{
  "num_hidden_layers": 20,
  "hidden_size": 320,
  "num_attention_heads": 15,
  "num_key_value_heads": 1,
  "head_dim": 32,
  "intermediate_size": 1280,
  "vocab_size": 2283,
  "hidden_act": "gelu",
  "norm": "layernorm",
  "norm_place": "pre",
  "norm_eps": 1e-06,
  "positions": "rope",
  "rope_theta": 10000.0,
  "rope_fraction": 1.0,
  "qk_norm": false,
  "attn_scale": 0.177,
  "bias": "none",
  "tie_word_embeddings": true,
  "parallel_block": true,
  "init": "normal",
  "init_std_qkv": 0.0295,
  "init_std_o": 0.0,
  "init_std_up": 0.0295,
  "init_std_down": 0.0,
  "optimizer": "muon_variant",
  "learning_rate": 0.00809,
  "beta1": 0.93,
  "weight_decay": 0.01,
  "lr_head": 0.00946,
  "max_grad_norm": 0.5,
  "warmup_steps": 200,
  "schedule": "cos",
  "final_lr_fraction": 0.03,
  "batch_tokens": 131072,
  "max_seq_len": 256,
  "doc_mask": true,
  "train_tokens": 1199000000,
  "max_steps": 9148,
  "dataset": "wikipedia_en"
}
Each number is 200 + 30 x the weight over its row's rms, rounded and kept within 0 to 999. Layers, rows and columns count from 0. The size before them is the row's rms in percent of the matrix's.

# layer 11 MLP up, 1280x320, rms 0.126, rows 1000-1108, columns 0-63
087,168,189,183,181,198,222,178,237,219,168,185,167,164,202,243,185,229,205,211,199,171,172,194,174,277,240,212,138,269,226,205,244,186,151,134,190,198,248,197,237,183,155,197,148,214,248,193,172,193,187,233,237,247,140,192,185,219,233,212,171,188,142,162,202
091,139,212,218,216,176,236,210,212,239,241,219,229,200,135,203,179,190,212,239,205,137,204,186,172,193,214,194,209,204,245,179,208,182,192,161,224,200,184,175,150,215,189,157,181,147,179,191,190,204,240,173,229,204,197,193,153,190,196,204,216,210,230,201,205
101,163,161,216,185,178,239,210,217,214,267,222,189,204,201,236,148,271,189,190,232,178,216,184,244,165,217,208,213,215,232,222,229,181,178,190,180,237,149,200,200,221,244,186,252,220,183,210,187,201,173,218,189,164,214,160,199,157,177,215,201,209,201,221,185
105,203,200,202,227,207,217,230,202,171,250,159,170,227,173,180,225,192,248,202,203,191,215,189,152,177,223,221,188,175,173,210,174,203,214,211,202,184,212,196,205,171,224,203,255,169,217,208,233,245,202,195,211,191,183,227,258,182,173,220,156,203,250,227,177
094,206,262,296,175,240,161,209,246,191,183,232,177,167,183,272,202,207,203,197,161,218,253,201,164,228,269,146,222,227,158,187,210,174,154,176,185,207,224,187,185,194,187,210,205,190,252,245,129,181,209,184,213,173,249,202,208,160,241,185,196,188,129,160,189
105,133,230,218,210,172,214,182,153,220,151,240,169,227,196,214,195,166,222,176,154,175,179,230,218,176,206,182,145,160,119,194,247,197,180,273,183,164,169,223,230,281,196,242,180,182,199,179,197,157,215,195,231,209,214,170,211,226,196,166,205,124,181,258,192
100,235,219,173,258,173,225,217,243,194,242,258,198,250,187,235,192,210,179,159,189,298,237,212,145,177,177,230,244,208,233,195,263,218,188,198,162,206,228,169,189,196,190,199,214,198,156,189,222,200,185,229,185,184,177,187,194,237,155,242,147,188,238,207,197
102,206,185,178,208,182,177,202,183,217,194,166,180,222,172,197,162,184,220,189,216,131,146,197,143,181,232,172,215,178,198,228,226,210,191,223,203,232,228,185,206,266,226,174,207,235,228,185,190,222,199,147,206,152,193,178,227,219,173,138,223,211,189,151,229
096,252,203,174,205,236,146,188,206,228,241,217,182,189,224,206,218,229,140,191,226,167,179,197,200,203,279,189,182,180,210,161,217,205,209,216,228,205,234,196,178,194,191,168,163,237,226,167,186,242,194,201,203,226,181,228,182,135,238,161,238,164,207,167,177
107,186,206,164,214,202,168,219,151,153,199,206,157,213,200,201,195,256,229,198,239,202,233,193,185,215,190,183,231,226,117,187,194,229,214,176,259,190,190,190,177,207,220,175,233,199,184,200,212,171,210,221,228,201,210,251,211,233,168,212,205,220,219,264,228
101,212,215,218,158,185,180,169,176,189,269,173,184,179,207,197,252,233,153,234,225,204,220,186,195,223,169,249,174,206,186,205,215,217,151,145,207,231,185,228,168,233,236,179,187,274,191,232,158,205,169,198,176,233,200,189,261,214,213,215,184,194,191,178,208
101,222,211,235,247,209,251,248,223,278,187,175,197,132,240,191,199,189,164,161,160,209,189,217,219,178,200,191,139,217,164,207,217,236,185,225,169,181,169,217,211,186,198,197,165,219,205,218,216,232,167,225,281,192,190,220,182,135,239,204,158,174,178,181,246
099,119,178,210,166,224,243,209,147,247,202,272,224,204,109,145,222,206,227,174,251,191,228,248,227,172,223,230,210,207,199,206,239,190,181,167,224,238,178,198,233,183,234,162,230,236,180,182,172,234,174,236,242,225,238,228,192,167,211,193,172,168,192,230,106
108,183,222,210,147,199,243,210,175,189,155,231,175,205,240,215,193,165,243,163,214,195,215,199,225,194,213,176,181,151,262,231,166,215,174,177,180,184,199,213,206,137,137,200,203,199,148,192,156,178,234,129,195,185,224,223,220,226,220,274,221,145,158,234,215
100,177,191,185,197,232,167,232,213,224,146,264,157,210,179,176,227,210,235,184,149,223,208,199,155,213,197,260,235,172,185,251,209,188,254,195,188,196,268,198,205,120,217,165,206,203,152,194,198,184,203,265,136,190,202,176,167,180,203,170,227,245,173,225,161
101,226,226,200,200,188,138,175,199,267,186,217,214,235,173,221,169,231,242,143,164,232,162,213,241,166,258,179,237,217,240,190,185,197,175,201,175,151,180,176,200,230,212,152,228,182,234,196,215,174,212,244,229,181,229,225,218,203,203,202,256,183,233,208,232
108,168,182,157,168,205,179,222,189,243,229,201,256,228,201,232,182,200,188,161,209,155,203,229,224,257,181,193,172,224,213,171,210,198,190,205,201,230,191,235,187,198,215,163,200,148,232,203,138,189,178,247,233,183,271,160,196,205,147,165,209,196,169,199,222
099,175,231,172,189,193,155,245,205,218,207,171,198,242,179,215,182,171,196,146,154,204,260,204,202,178,155,194,242,194,191,190,206,242,210,240,211,135,238,196,150,226,176,208,204,202,193,224,242,220,170,201,218,251,189,158,223,210,238,235,231,217,215,205,216
100,229,207,254,226,251,205,183,177,196,265,221,188,202,190,111,192,147,192,160,155,214,154,198,195,189,213,217,179,193,189,234,235,144,210,170,268,135,169,244,183,184,212,151,217,166,233,203,205,217,209,156,202,215,168,250,180,233,181,223,196,215,196,180,238
104,210,199,197,148,204,255,192,176,201,181,232,208,232,230,208,211,189,145,197,155,190,189,195,110,151,180,166,172,198,203,145,239,183,198,169,221,148,162,195,208,173,250,188,260,200,199,220,179,229,187,179,238,145,193,171,199,218,157,253,208,186,226,169,164
102,221,202,177,144,185,205,210,214,203,192,268,147,172,256,223,207,203,117,169,216,169,203,164,222,176,163,197,206,203,223,220,212,209,189,195,204,182,226,242,172,203,162,205,175,170,220,221,210,231,255,215,231,184,209,154,201,176,180,196,174,213,238,200,176
103,194,158,241,182,219,144,182,242,178,209,171,219,226,198,250,196,206,221,179,200,186,197,167,213,147,252,254,167,218,207,153,178,183,256,206,215,236,178,215,157,171,228,223,198,178,244,207,201,152,154,193,201,213,217,226,144,187,230,191,199,215,208,206,220
082,216,192,192,216,184,169,158,215,167,194,236,180,204,182,246,210,198,198,168,169,243,191,200,194,193,211,172,233,222,209,224,161,204,201,165,256,202,146,193,177,209,264,218,198,212,182,168,213,203,173,168,199,140,195,216,223,199,161,231,200,189,192,169,155
087,134,188,204,197,226,184,267,186,181,180,196,153,146,210,212,157,174,186,180,114,185,192,218,165,158,224,179,193,236,216,275,214,248,197,142,174,232,222,147,183,248,244,163,225,207,232,197,148,230,200,254,169,197,166,243,231,193,194,206,213,194,184,191,151
104,176,223,228,171,234,264,183,172,208,187,195,200,251,136,213,189,201,163,197,180,219,204,184,187,163,270,166,191,199,179,235,234,217,177,194,190,166,198,240,238,172,190,172,236,185,208,213,176,188,229,186,204,215,218,182,188,202,226,158,221,210,167,207,223
103,209,241,164,183,210,189,185,187,232,166,189,190,234,234,196,173,138,215,200,129,206,161,221,201,195,174,201,190,157,233,199,175,205,185,160,249,183,222,215,168,205,167,225,232,185,228,273,173,149,178,227,181,190,208,170,202,199,193,218,219,219,216,222,188
095,119,198,217,166,219,211,265,260,206,200,199,187,223,272,247,163,194,203,220,210,204,205,174,187,211,203,223,224,189,190,181,215,223,216,136,200,231,204,224,184,215,166,196,231,217,161,180,193,217,228,197,191,214,229,217,199,174,240,202,194,208,213,158,248
103,219,191,181,206,216,165,159,243,207,148,176,218,154,193,236,175,203,194,213,222,186,192,249,192,231,188,179,253,248,197,223,240,240,208,227,183,181,227,265,207,205,218,222,160,181,181,232,195,106,135,207,195,228,301,209,180,174,189,200,213,262,206,191,205
101,213,199,232,178,177,227,213,199,232,222,203,149,178,247,172,151,180,171,258,169,219,199,179,186,215,215,236,244,204,224,211,225,252,199,190,203,183,175,222,172,224,209,229,194,162,125,176,223,224,218,143,194,150,194,192,230,136,183,280,192,205,183,188,197
102,169,183,199,181,188,198,166,221,246,181,142,161,129,192,201,247,252,181,193,224,190,229,238,193,222,215,206,218,151,157,183,226,194,258,193,246,218,200,195,204,213,178,191,162,166,233,201,161,191,183,169,193,219,157,223,230,211,219,203,187,224,219,222,166
104,181,226,201,149,218,148,192,274,168,217,218,226,224,245,226,211,177,238,145,184,216,227,229,201,189,234,210,213,187,231,175,224,216,182,176,239,219,213,188,177,226,196,235,219,173,173,201,191,201,221,177,214,248,171,215,188,239,165,174,173,186,200,184,277
098,225,137,197,200,187,190,194,154,157,215,158,208,207,240,235,217,180,232,157,159,249,140,153,180,195,229,145,211,178,180,224,237,150,181,133,222,200,229,199,162,163,190,189,178,124,163,228,246,223,161,168,191,175,182,168,157,220,204,187,223,181,163,184,214
104,173,185,194,195,207,159,217,210,216,194,270,223,202,222,204,235,166,209,161,278,187,189,198,205,197,191,176,208,233,178,217,206,208,174,283,197,170,215,143,214,234,218,135,203,181,197,228,210,210,222,181,186,192,168,220,184,211,216,253,179,185,229,191,204
105,193,166,189,174,192,172,210,188,192,216,180,233,175,239,189,135,222,216,226,207,176,206,197,174,190,180,205,218,213,227,197,198,252,223,218,248,161,228,159,152,225,214,234,211,183,170,211,172,158,198,218,111,232,190,204,249,180,155,175,216,179,169,192,216
091,192,162,185,198,177,170,186,193,198,149,185,186,197,165,238,191,230,203,203,206,170,213,170,174,197,195,197,249,189,199,234,194,139,188,165,253,189,228,267,190,210,164,200,183,252,238,187,221,172,184,241,240,243,223,228,225,170,223,160,182,237,192,200,189
104,176,188,239,171,236,182,163,171,237,149,182,211,213,208,245,266,141,186,225,193,171,177,199,205,166,209,221,212,176,194,201,220,162,205,126,181,201,192,185,222,198,227,202,213,222,222,195,191,161,201,153,182,147,235,175,238,171,193,237,219,169,183,235,137
105,184,191,183,169,187,186,194,201,164,240,195,234,200,212,169,186,222,257,171,200,188,221,200,241,176,181,176,195,187,191,124,182,205,195,146,200,253,232,131,181,155,160,228,216,212,204,203,156,185,219,223,194,231,228,225,144,143,159,197,154,214,200,159,187
091,178,187,177,200,203,203,213,214,178,232,200,171,158,241,228,150,213,199,205,213,197,185,212,208,218,173,164,203,205,212,230,201,127,219,155,201,223,186,189,174,266,220,160,214,193,231,206,197,206,181,150,173,207,185,186,224,192,156,176,193,208,227,193,238
100,172,196,233,205,207,165,202,193,186,198,204,208,215,187,206,178,172,203,226,167,210,252,251,232,179,231,192,214,259,225,168,244,203,225,232,178,194,204,221,181,226,152,210,210,189,178,235,202,154,206,221,250,205,248,225,273,240,178,169,211,222,141,204,168
089,191,233,222,184,205,153,197,259,161,251,246,174,233,183,227,190,192,195,181,220,240,219,203,209,117,188,216,196,178,229,288,206,140,143,204,226,150,153,218,161,217,205,240,232,170,212,169,211,166,237,175,223,181,193,158,193,161,219,245,179,194,201,217,173
107,180,238,188,207,179,249,222,181,129,165,202,206,225,193,242,198,256,221,225,201,217,198,234,191,221,182,198,173,269,210,236,129,151,202,179,214,191,214,168,203,218,150,259,217,233,174,177,218,202,220,208,168,146,218,283,219,215,192,221,192,173,224,223,200
101,152,174,218,218,210,211,138,236,180,214,186,217,186,208,244,218,166,168,201,170,190,214,148,194,212,170,278,222,232,157,157,203,197,152,229,199,167,242,196,166,137,165,163,237,207,168,226,158,178,177,216,198,152,194,132,198,206,197,233,196,159,193,207,193
101,187,208,193,215,266,177,175,193,162,208,159,207,232,190,158,205,202,175,201,200,231,222,257,181,219,254,169,177,241,218,215,237,174,175,232,221,182,153,197,175,193,185,164,165,161,178,235,203,222,205,218,188,168,184,167,206,266,214,215,189,184,164,191,220
107,171,218,218,179,209,209,189,220,174,202,233,163,218,242,234,192,165,184,213,218,184,166,209,222,233,261,148,180,194,202,224,193,167,218,240,133,232,254,202,269,238,143,137,166,122,191,161,245,191,169,186,178,216,135,189,145,204,181,252,210,217,190,199,234
105,221,188,216,193,219,193,238,172,250,180,224,198,158,206,196,174,189,153,184,217,194,251,159,194,210,196,249,254,191,168,203,209,193,190,187,173,204,210,211,223,148,168,196,165,210,155,161,188,168,195,224,182,223,199,195,241,196,171,254,100,182,194,165,207
102,188,191,151,203,184,197,259,235,228,175,155,205,191,205,149,143,206,190,173,191,201,208,201,203,206,207,160,208,183,143,212,197,175,199,178,211,149,226,209,175,179,150,194,206,182,166,156,174,200,148,220,226,224,176,216,177,198,215,220,189,144,222,195,269
104,251,216,218,192,200,174,246,221,160,207,187,203,228,220,190,134,276,155,183,215,174,180,251,230,244,186,225,165,190,103,182,253,270,199,182,191,173,197,222,252,217,200,213,197,147,244,178,207,180,232,200,190,203,226,178,203,209,168,202,254,227,215,153,192
103,191,193,149,201,177,166,237,181,163,185,214,154,248,187,166,188,212,234,176,173,211,166,196,243,245,178,239,221,186,228,255,202,240,177,226,230,203,202,205,218,193,191,226,186,195,227,189,240,169,231,139,249,221,220,213,192,214,180,236,167,177,197,253,228
103,166,196,230,193,174,204,232,211,254,206,167,250,248,219,234,223,195,148,158,186,258,215,219,236,230,112,212,248,232,162,179,178,190,213,215,166,212,207,175,205,179,259,180,242,178,204,155,130,186,199,220,234,235,230,193,216,222,215,213,186,211,194,184,236
102,198,203,221,194,195,190,217,213,187,205,223,141,201,214,171,167,225,211,215,186,192,243,264,203,236,195,253,168,186,229,241,171,236,193,163,224,172,206,203,245,197,192,263,193,188,180,242,204,234,233,166,223,260,218,207,193,206,167,242,278,202,164,180,214
102,204,182,148,221,184,190,161,291,211,228,172,114,202,180,197,208,232,157,201,205,194,204,169,170,183,215,211,214,202,222,205,191,135,208,211,207,236,215,226,189,153,197,177,189,167,208,224,212,261,196,170,208,243,215,213,175,211,213,218,251,186,232,197,208
101,192,203,255,203,191,260,215,215,138,240,136,155,225,233,165,182,212,171,238,197,189,220,242,181,144,206,251,199,203,203,125,206,178,187,194,210,219,243,233,159,169,202,220,250,193,254,245,165,197,157,245,228,191,191,221,241,221,236,232,192,207,175,217,169
093,161,178,191,177,167,200,191,138,158,155,219,141,246,187,180,196,197,198,158,162,176,201,206,206,214,232,185,216,256,207,180,184,182,149,188,230,217,179,221,192,220,198,156,139,226,207,175,201,183,176,202,223,200,195,184,176,194,169,224,187,201,235,207,182
100,183,172,233,172,197,219,166,180,252,172,154,184,218,225,185,219,228,189,248,225,218,271,190,201,146,229,228,215,221,142,217,226,226,188,133,233,174,207,177,241,181,189,188,237,205,210,220,223,215,191,174,204,107,200,227,271,210,183,247,198,165,252,183,172
100,174,245,239,198,176,178,154,138,175,183,198,199,205,185,175,243,234,268,199,183,187,208,196,205,188,209,211,207,177,202,176,223,257,207,209,213,164,156,215,185,158,246,186,191,202,197,235,176,168,200,192,266,207,177,223,205,152,186,184,217,187,247,222,178
106,194,246,169,210,214,176,236,242,223,212,126,188,230,245,162,209,224,190,185,151,193,192,214,174,220,218,207,174,210,211,200,234,154,234,205,230,269,197,202,248,153,174,257,165,238,130,206,190,179,213,216,172,243,254,200,180,217,222,203,204,195,219,173,212
102,260,189,210,161,189,174,162,194,225,171,153,198,256,225,184,215,200,181,244,223,144,201,211,195,138,202,251,215,249,185,268,174,182,218,208,236,221,183,157,218,168,236,205,228,166,266,193,176,139,245,183,223,247,217,214,215,225,222,259,263,213,197,235,187
107,218,217,235,177,211,269,114,230,222,178,198,196,196,165,169,207,161,205,192,216,180,252,206,202,181,220,193,176,189,248,176,194,174,173,222,185,194,206,214,207,180,196,234,223,195,233,197,233,193,160,189,217,210,172,161,218,217,163,200,212,207,244,206,218
107,189,224,226,219,234,195,218,184,168,230,160,233,240,226,237,265,189,148,235,205,246,195,194,183,190,182,206,188,171,224,251,285,168,172,220,237,179,212,169,190,155,169,197,181,227,269,234,141,188,157,188,173,186,183,206,239,297,181,233,222,201,214,246,226
098,208,177,232,156,216,178,194,225,180,196,190,221,196,169,181,185,181,178,159,227,150,199,182,238,251,193,232,217,186,209,229,205,223,180,178,209,221,176,197,186,229,192,264,209,223,200,213,144,207,176,165,153,208,244,188,249,185,254,191,221,237,225,216,214
078,225,207,124,225,197,235,185,192,191,198,175,203,193,149,212,234,224,189,205,216,189,199,165,211,205,223,209,182,228,209,203,174,167,171,187,214,215,184,232,223,256,228,244,191,175,188,188,195,210,196,198,184,196,206,237,220,223,175,191,188,195,172,209,193
108,231,248,124,183,202,160,235,196,171,230,174,240,196,185,219,226,201,214,221,181,254,217,208,233,144,184,219,217,205,194,188,156,177,193,229,144,228,218,191,191,214,174,238,209,197,180,173,199,203,221,186,186,179,201,216,249,187,207,192,192,186,219,144,166
109,239,195,206,171,216,208,239,277,169,165,197,224,205,220,150,222,210,223,188,160,219,175,241,206,185,215,168,231,212,190,182,223,195,202,226,223,227,223,187,223,200,179,220,149,225,192,150,188,218,230,246,148,161,224,175,229,237,224,229,210,209,216,187,223
107,173,195,192,221,236,247,211,253,252,210,235,255,185,218,214,234,165,179,222,166,166,254,242,176,169,160,170,207,189,185,188,196,228,192,150,202,212,238,233,303,208,198,232,144,221,168,198,196,230,238,189,197,202,143,268,221,248,208,237,213,212,222,249,181
105,159,223,249,165,155,170,185,200,253,232,189,199,164,136,189,254,197,214,196,240,200,182,220,202,175,140,185,142,137,169,162,184,219,188,201,192,188,240,236,214,195,162,259,212,193,188,181,232,215,214,162,179,186,158,252,192,168,180,187,206,257,207,194,218
105,222,179,170,202,219,217,176,187,197,200,254,195,217,200,212,208,210,222,211,183,197,231,265,202,180,185,232,157,216,214,195,225,169,158,272,264,176,164,194,191,214,147,225,212,202,187,260,197,177,213,209,207,218,180,197,214,173,177,200,170,163,192,189,225
100,197,173,191,131,250,258,176,186,179,240,238,200,180,159,248,184,177,189,164,241,183,192,241,229,235,194,223,224,246,226,230,178,142,236,185,239,225,179,145,190,181,218,222,240,185,196,197,202,177,192,174,151,237,196,233,201,209,195,206,175,175,187,222,281
109,187,186,169,214,213,171,289,240,203,168,235,192,220,200,185,228,255,188,254,200,164,167,145,216,185,171,204,236,183,191,169,175,144,190,211,197,204,205,205,195,191,229,225,188,188,195,178,159,180,127,190,231,214,253,199,125,184,240,212,204,153,166,178,239
079,222,163,225,180,188,180,230,209,193,194,267,163,213,218,291,209,194,193,236,201,235,198,227,222,155,179,221,200,179,260,244,207,182,208,218,168,156,205,213,189,255,253,218,181,195,142,185,213,228,167,140,226,179,159,166,171,192,244,132,201,178,230,192,155
101,231,203,233,224,184,202,169,232,183,205,146,178,235,169,177,206,142,192,181,220,182,204,211,175,249,226,229,173,223,154,148,171,220,199,195,202,190,192,198,203,209,245,201,222,182,213,157,242,178,194,208,238,181,151,187,230,221,192,206,251,210,185,197,181
101,244,191,189,204,203,235,198,187,239,200,181,218,187,189,210,215,230,126,135,196,158,189,200,164,217,209,229,212,212,174,215,169,189,235,160,215,195,216,174,229,187,223,221,180,203,226,181,211,204,257,195,201,235,191,174,211,147,246,188,167,218,195,196,226
106,176,204,223,176,189,233,180,202,211,199,267,183,214,233,237,179,207,180,202,144,221,195,160,158,208,159,231,202,169,192,218,192,190,255,236,186,223,245,211,179,192,128,191,246,225,156,213,252,167,228,189,126,184,182,237,224,214,212,189,192,159,213,208,222
100,176,203,208,181,213,157,197,227,177,250,175,192,215,214,186,192,201,179,179,231,218,235,228,257,223,196,230,258,173,170,202,199,225,196,220,202,223,196,162,209,164,191,182,233,198,204,196,191,168,209,164,264,173,206,209,240,189,223,237,168,182,212,208,184
104,264,219,216,240,198,158,177,246,207,221,251,129,202,197,231,202,189,187,187,147,228,218,213,157,171,217,190,180,253,204,204,153,228,161,232,188,230,208,192,224,235,150,190,183,211,180,142,203,209,201,189,170,234,209,214,211,182,201,256,176,164,153,190,144
101,179,187,221,222,242,229,178,241,175,221,231,195,210,252,189,229,164,247,171,138,214,257,215,207,228,170,216,212,200,203,174,199,186,241,185,129,243,217,174,133,216,293,210,169,194,245,227,225,220,182,159,205,234,187,239,206,229,258,215,182,156,164,209,182
100,244,218,193,133,220,243,203,203,140,196,208,210,194,197,226,239,248,197,249,198,256,173,154,146,214,206,213,218,230,197,144,270,207,192,266,212,203,260,219,238,248,220,182,190,231,151,232,179,179,190,179,238,215,139,169,163,230,204,191,216,158,145,183,220
101,241,169,265,194,224,190,215,167,167,180,254,205,247,237,172,145,191,153,229,229,197,223,169,145,192,191,162,194,228,187,228,244,233,270,192,196,160,188,185,214,200,190,252,226,236,202,199,206,265,204,175,167,248,210,231,210,181,242,201,189,185,195,191,177
100,161,225,234,199,188,213,210,147,176,140,211,185,223,239,249,193,253,213,198,191,216,260,203,156,177,192,207,205,181,188,182,213,166,210,167,186,192,218,213,216,209,210,189,226,202,148,233,157,208,191,181,218,193,191,169,211,226,189,141,252,217,185,187,175
107,259,186,216,237,240,263,206,201,212,157,156,142,212,206,232,187,154,174,182,238,189,207,220,193,207,231,215,226,206,188,201,206,242,219,238,193,158,267,214,231,145,180,216,234,168,185,178,197,205,215,187,155,240,202,200,213,172,212,250,203,144,194,273,177
102,245,207,266,222,173,192,175,194,173,246,186,191,180,225,186,209,154,208,235,192,176,239,200,224,173,178,190,177,194,196,198,247,145,207,211,155,229,187,225,174,208,180,232,216,192,175,239,179,224,182,201,130,173,260,221,193,191,226,156,207,185,155,186,228
100,218,190,175,176,256,233,198,198,228,170,200,231,192,203,251,198,238,171,217,153,217,175,232,236,193,251,189,172,217,137,195,196,206,195,164,220,241,183,158,181,180,215,188,194,181,239,169,157,254,204,181,186,192,175,184,193,187,158,231,193,240,188,146,270
105,215,238,185,219,221,229,252,232,174,183,196,171,178,233,250,231,141,195,205,176,229,220,161,226,168,227,164,270,186,209,194,176,222,148,168,205,265,150,180,164,166,175,212,169,174,170,178,145,177,199,188,154,236,167,173,205,228,204,179,209,210,250,201,235
103,167,211,164,183,240,235,237,203,229,223,205,211,195,237,154,205,193,176,171,184,136,185,268,179,195,207,149,220,217,205,253,178,223,158,194,210,155,151,130,206,197,234,226,231,217,188,254,169,176,211,219,229,145,184,178,260,212,169,195,142,199,204,235,221
105,195,114,242,217,187,142,229,194,160,184,187,210,232,154,144,238,186,166,213,246,246,201,201,188,223,189,219,177,232,190,197,177,175,179,187,230,259,192,174,159,179,176,210,196,194,192,136,200,214,221,245,173,212,211,204,203,209,175,232,211,172,188,218,283
105,208,219,179,182,165,235,176,178,233,150,200,185,199,215,152,189,194,149,188,180,219,201,211,166,202,150,202,176,194,185,224,295,183,181,233,232,183,216,207,178,169,238,150,258,155,158,189,242,181,172,243,199,223,152,157,184,182,268,208,196,142,189,236,187
102,222,233,183,187,236,167,241,204,192,224,198,238,227,230,209,265,215,209,207,232,160,225,187,216,206,230,202,210,211,203,191,234,180,219,179,178,136,203,150,216,181,217,148,161,195,229,198,243,156,200,240,161,249,226,173,236,188,203,205,205,190,221,199,184
102,186,188,169,155,201,255,223,165,206,205,211,187,254,219,200,213,169,194,199,195,161,237,178,209,199,222,224,229,162,180,227,203,203,238,215,215,180,211,205,111,230,220,227,174,176,227,249,175,234,208,203,203,241,196,222,178,173,166,200,249,195,167,228,252
097,190,287,186,189,190,200,255,224,124,152,291,210,250,241,207,212,206,181,295,178,148,166,172,188,230,214,160,156,185,158,249,223,172,238,147,209,232,233,159,228,165,228,198,140,178,241,201,232,259,188,191,203,207,233,200,192,225,157,214,150,182,230,198,187
115,228,177,176,189,186,198,227,198,166,189,186,178,272,150,123,153,252,211,132,270,183,198,183,200,154,185,249,181,202,215,173,225,192,215,222,151,214,218,191,268,206,225,223,208,173,206,200,190,196,190,152,210,248,199,221,197,232,252,211,179,221,168,212,250
103,229,203,241,183,227,192,167,179,252,220,204,194,223,185,222,174,213,193,191,141,206,206,245,165,185,219,245,226,215,204,210,222,209,163,184,204,192,194,160,207,179,202,230,224,283,191,196,164,184,242,161,219,182,232,178,168,160,190,174,221,189,175,179,187
101,184,200,146,215,216,168,189,240,222,230,229,255,255,176,148,204,182,193,182,165,230,223,199,209,239,177,195,180,162,234,186,198,214,232,178,185,225,192,208,211,172,232,172,172,179,230,202,202,223,208,180,185,250,136,209,212,176,212,252,175,156,196,188,169
104,209,209,176,211,182,236,159,220,183,292,220,210,173,216,179,211,189,215,233,216,218,202,209,214,217,207,176,213,203,77,204,226,218,201,160,170,190,234,231,195,218,187,202,172,197,192,212,203,194,264,236,171,207,185,160,228,173,191,155,235,179,246,219,207
103,212,167,161,215,189,228,253,200,256,228,150,266,218,191,195,194,220,230,245,258,187,251,220,219,151,165,203,238,182,224,177,189,188,220,205,191,185,212,201,265,238,240,230,181,186,222,200,204,160,219,181,194,151,120,211,135,173,219,174,203,171,208,211,212
109,131,292,200,137,220,156,236,221,236,244,165,131,262,193,224,204,207,219,209,206,130,164,187,214,229,232,233,174,243,220,202,159,231,272,184,255,201,256,211,171,201,208,213,188,172,214,233,229,204,197,263,184,196,218,194,215,172,167,169,233,203,175,208,212
098,223,195,179,183,159,210,149,182,227,181,200,202,221,229,197,187,240,174,157,186,173,225,223,162,153,163,206,266,282,250,163,154,222,201,197,233,230,170,217,234,174,149,233,190,203,138,206,233,224,158,260,199,206,248,233,230,186,184,234,217,202,211,137,180
078,193,202,169,194,226,265,227,150,214,170,190,193,176,214,226,200,194,226,212,180,228,229,219,198,268,200,163,240,221,198,98,189,207,256,191,240,256,229,179,221,214,249,202,238,236,165,226,195,276,188,163,202,214,216,268,204,178,199,209,217,198,188,220,236
102,203,173,227,212,170,219,172,220,213,201,190,234,219,229,198,193,237,242,229,208,235,198,197,178,239,248,168,257,249,132,200,195,230,225,203,220,146,216,235,156,235,235,218,172,202,166,209,199,141,199,230,241,205,170,193,173,161,242,172,230,168,184,218,218
097,138,214,243,222,182,148,252,176,191,255,174,229,211,223,149,231,192,220,173,187,243,199,174,150,192,226,224,229,179,199,244,166,217,196,235,153,213,176,212,193,200,201,126,172,174,204,229,222,165,177,188,207,224,142,240,179,140,184,218,171,186,236,181,180
102,219,204,145,193,157,178,188,236,242,220,182,225,178,199,186,198,199,180,200,186,249,221,233,219,202,237,246,216,154,182,227,233,200,206,149,146,184,154,192,192,194,231,183,224,193,202,175,237,200,248,186,251,154,169,167,215,193,198,247,225,209,237,243,228
103,260,183,273,201,178,217,175,238,192,224,210,254,188,218,163,230,131,192,205,231,236,204,216,200,236,241,244,201,262,229,238,156,240,166,180,171,176,220,207,252,187,210,195,198,209,198,201,215,191,228,232,228,294,198,172,207,181,188,216,144,158,184,207,172
104,188,235,206,182,128,190,251,178,261,212,183,181,182,175,210,252,195,185,221,223,181,227,203,247,230,240,168,210,172,228,168,251,209,186,182,151,230,243,185,221,210,220,226,227,193,215,192,268,185,178,223,263,210,172,163,198,262,193,244,233,158,192,223,186
105,170,173,233,231,247,171,167,181,157,208,192,223,194,143,195,183,164,238,198,189,116,212,219,177,211,157,234,187,169,206,212,190,186,196,241,202,171,164,198,186,165,210,160,218,215,173,198,154,213,176,206,206,241,225,194,204,190,215,199,167,201,161,193,231
099,182,231,191,220,241,190,264,216,197,207,263,249,205,219,150,131,193,160,137,172,187,167,202,217,196,175,174,178,189,256,145,225,243,207,158,182,186,236,199,189,185,173,172,181,253,196,157,244,193,211,254,263,189,194,256,210,205,193,208,172,144,191,186,113
097,190,129,188,191,171,225,162,220,188,150,217,270,230,190,191,209,250,239,232,194,183,219,133,179,211,221,243,203,194,165,171,200,247,221,189,195,211,199,210,217,158,219,221,157,231,207,187,243,147,236,214,209,218,218,218,213,188,144,234,191,125,192,209,207
097,206,201,184,214,191,186,195,212,204,247,166,215,176,181,231,175,181,187,199,180,213,212,148,240,215,200,212,200,201,202,200,200,232,209,65,202,185,221,150,204,185,200,199,155,242,218,195,149,215,175,226,151,219,299,193,246,196,224,170,204,240,155,215,117
109,214,225,201,214,182,228,215,139,193,126,221,203,220,175,223,186,217,190,218,208,175,186,206,216,214,164,237,141,223,210,203,180,260,214,164,193,227,203,227,164,159,208,295,214,193,174,205,178,202,222,200,173,170,206,197,181,190,215,201,194,217,163,229,212
105,212,133,188,169,221,217,204,204,190,255,205,166,222,216,199,198,222,227,203,214,237,242,198,206,284,285,204,167,232,239,216,247,236,181,187,191,168,217,207,208,224,170,201,198,194,164,240,170,224,210,177,159,189,196,176,174,164,206,188,239,179,177,227,212
102,193,257,238,225,212,160,215,196,180,221,219,201,173,176,225,208,266,245,232,237,195,172,226,190,171,255,136,237,206,155,181,202,156,170,201,205,246,184,160,196,188,201,215,157,168,170,199,231,139,234,203,232,224,228,169,199,195,232,226,257,207,194,242,225
102,163,171,192,158,198,188,204,198,210,203,201,205,195,173,215,209,226,191,181,219,223,157,194,233,206,188,214,183,206,202,153,180,235,233,222,172,260,201,174,215,161,235,199,193,189,205,239,223,189,159,170,207,193,199,112,162,237,200,236,178,216,148,153,184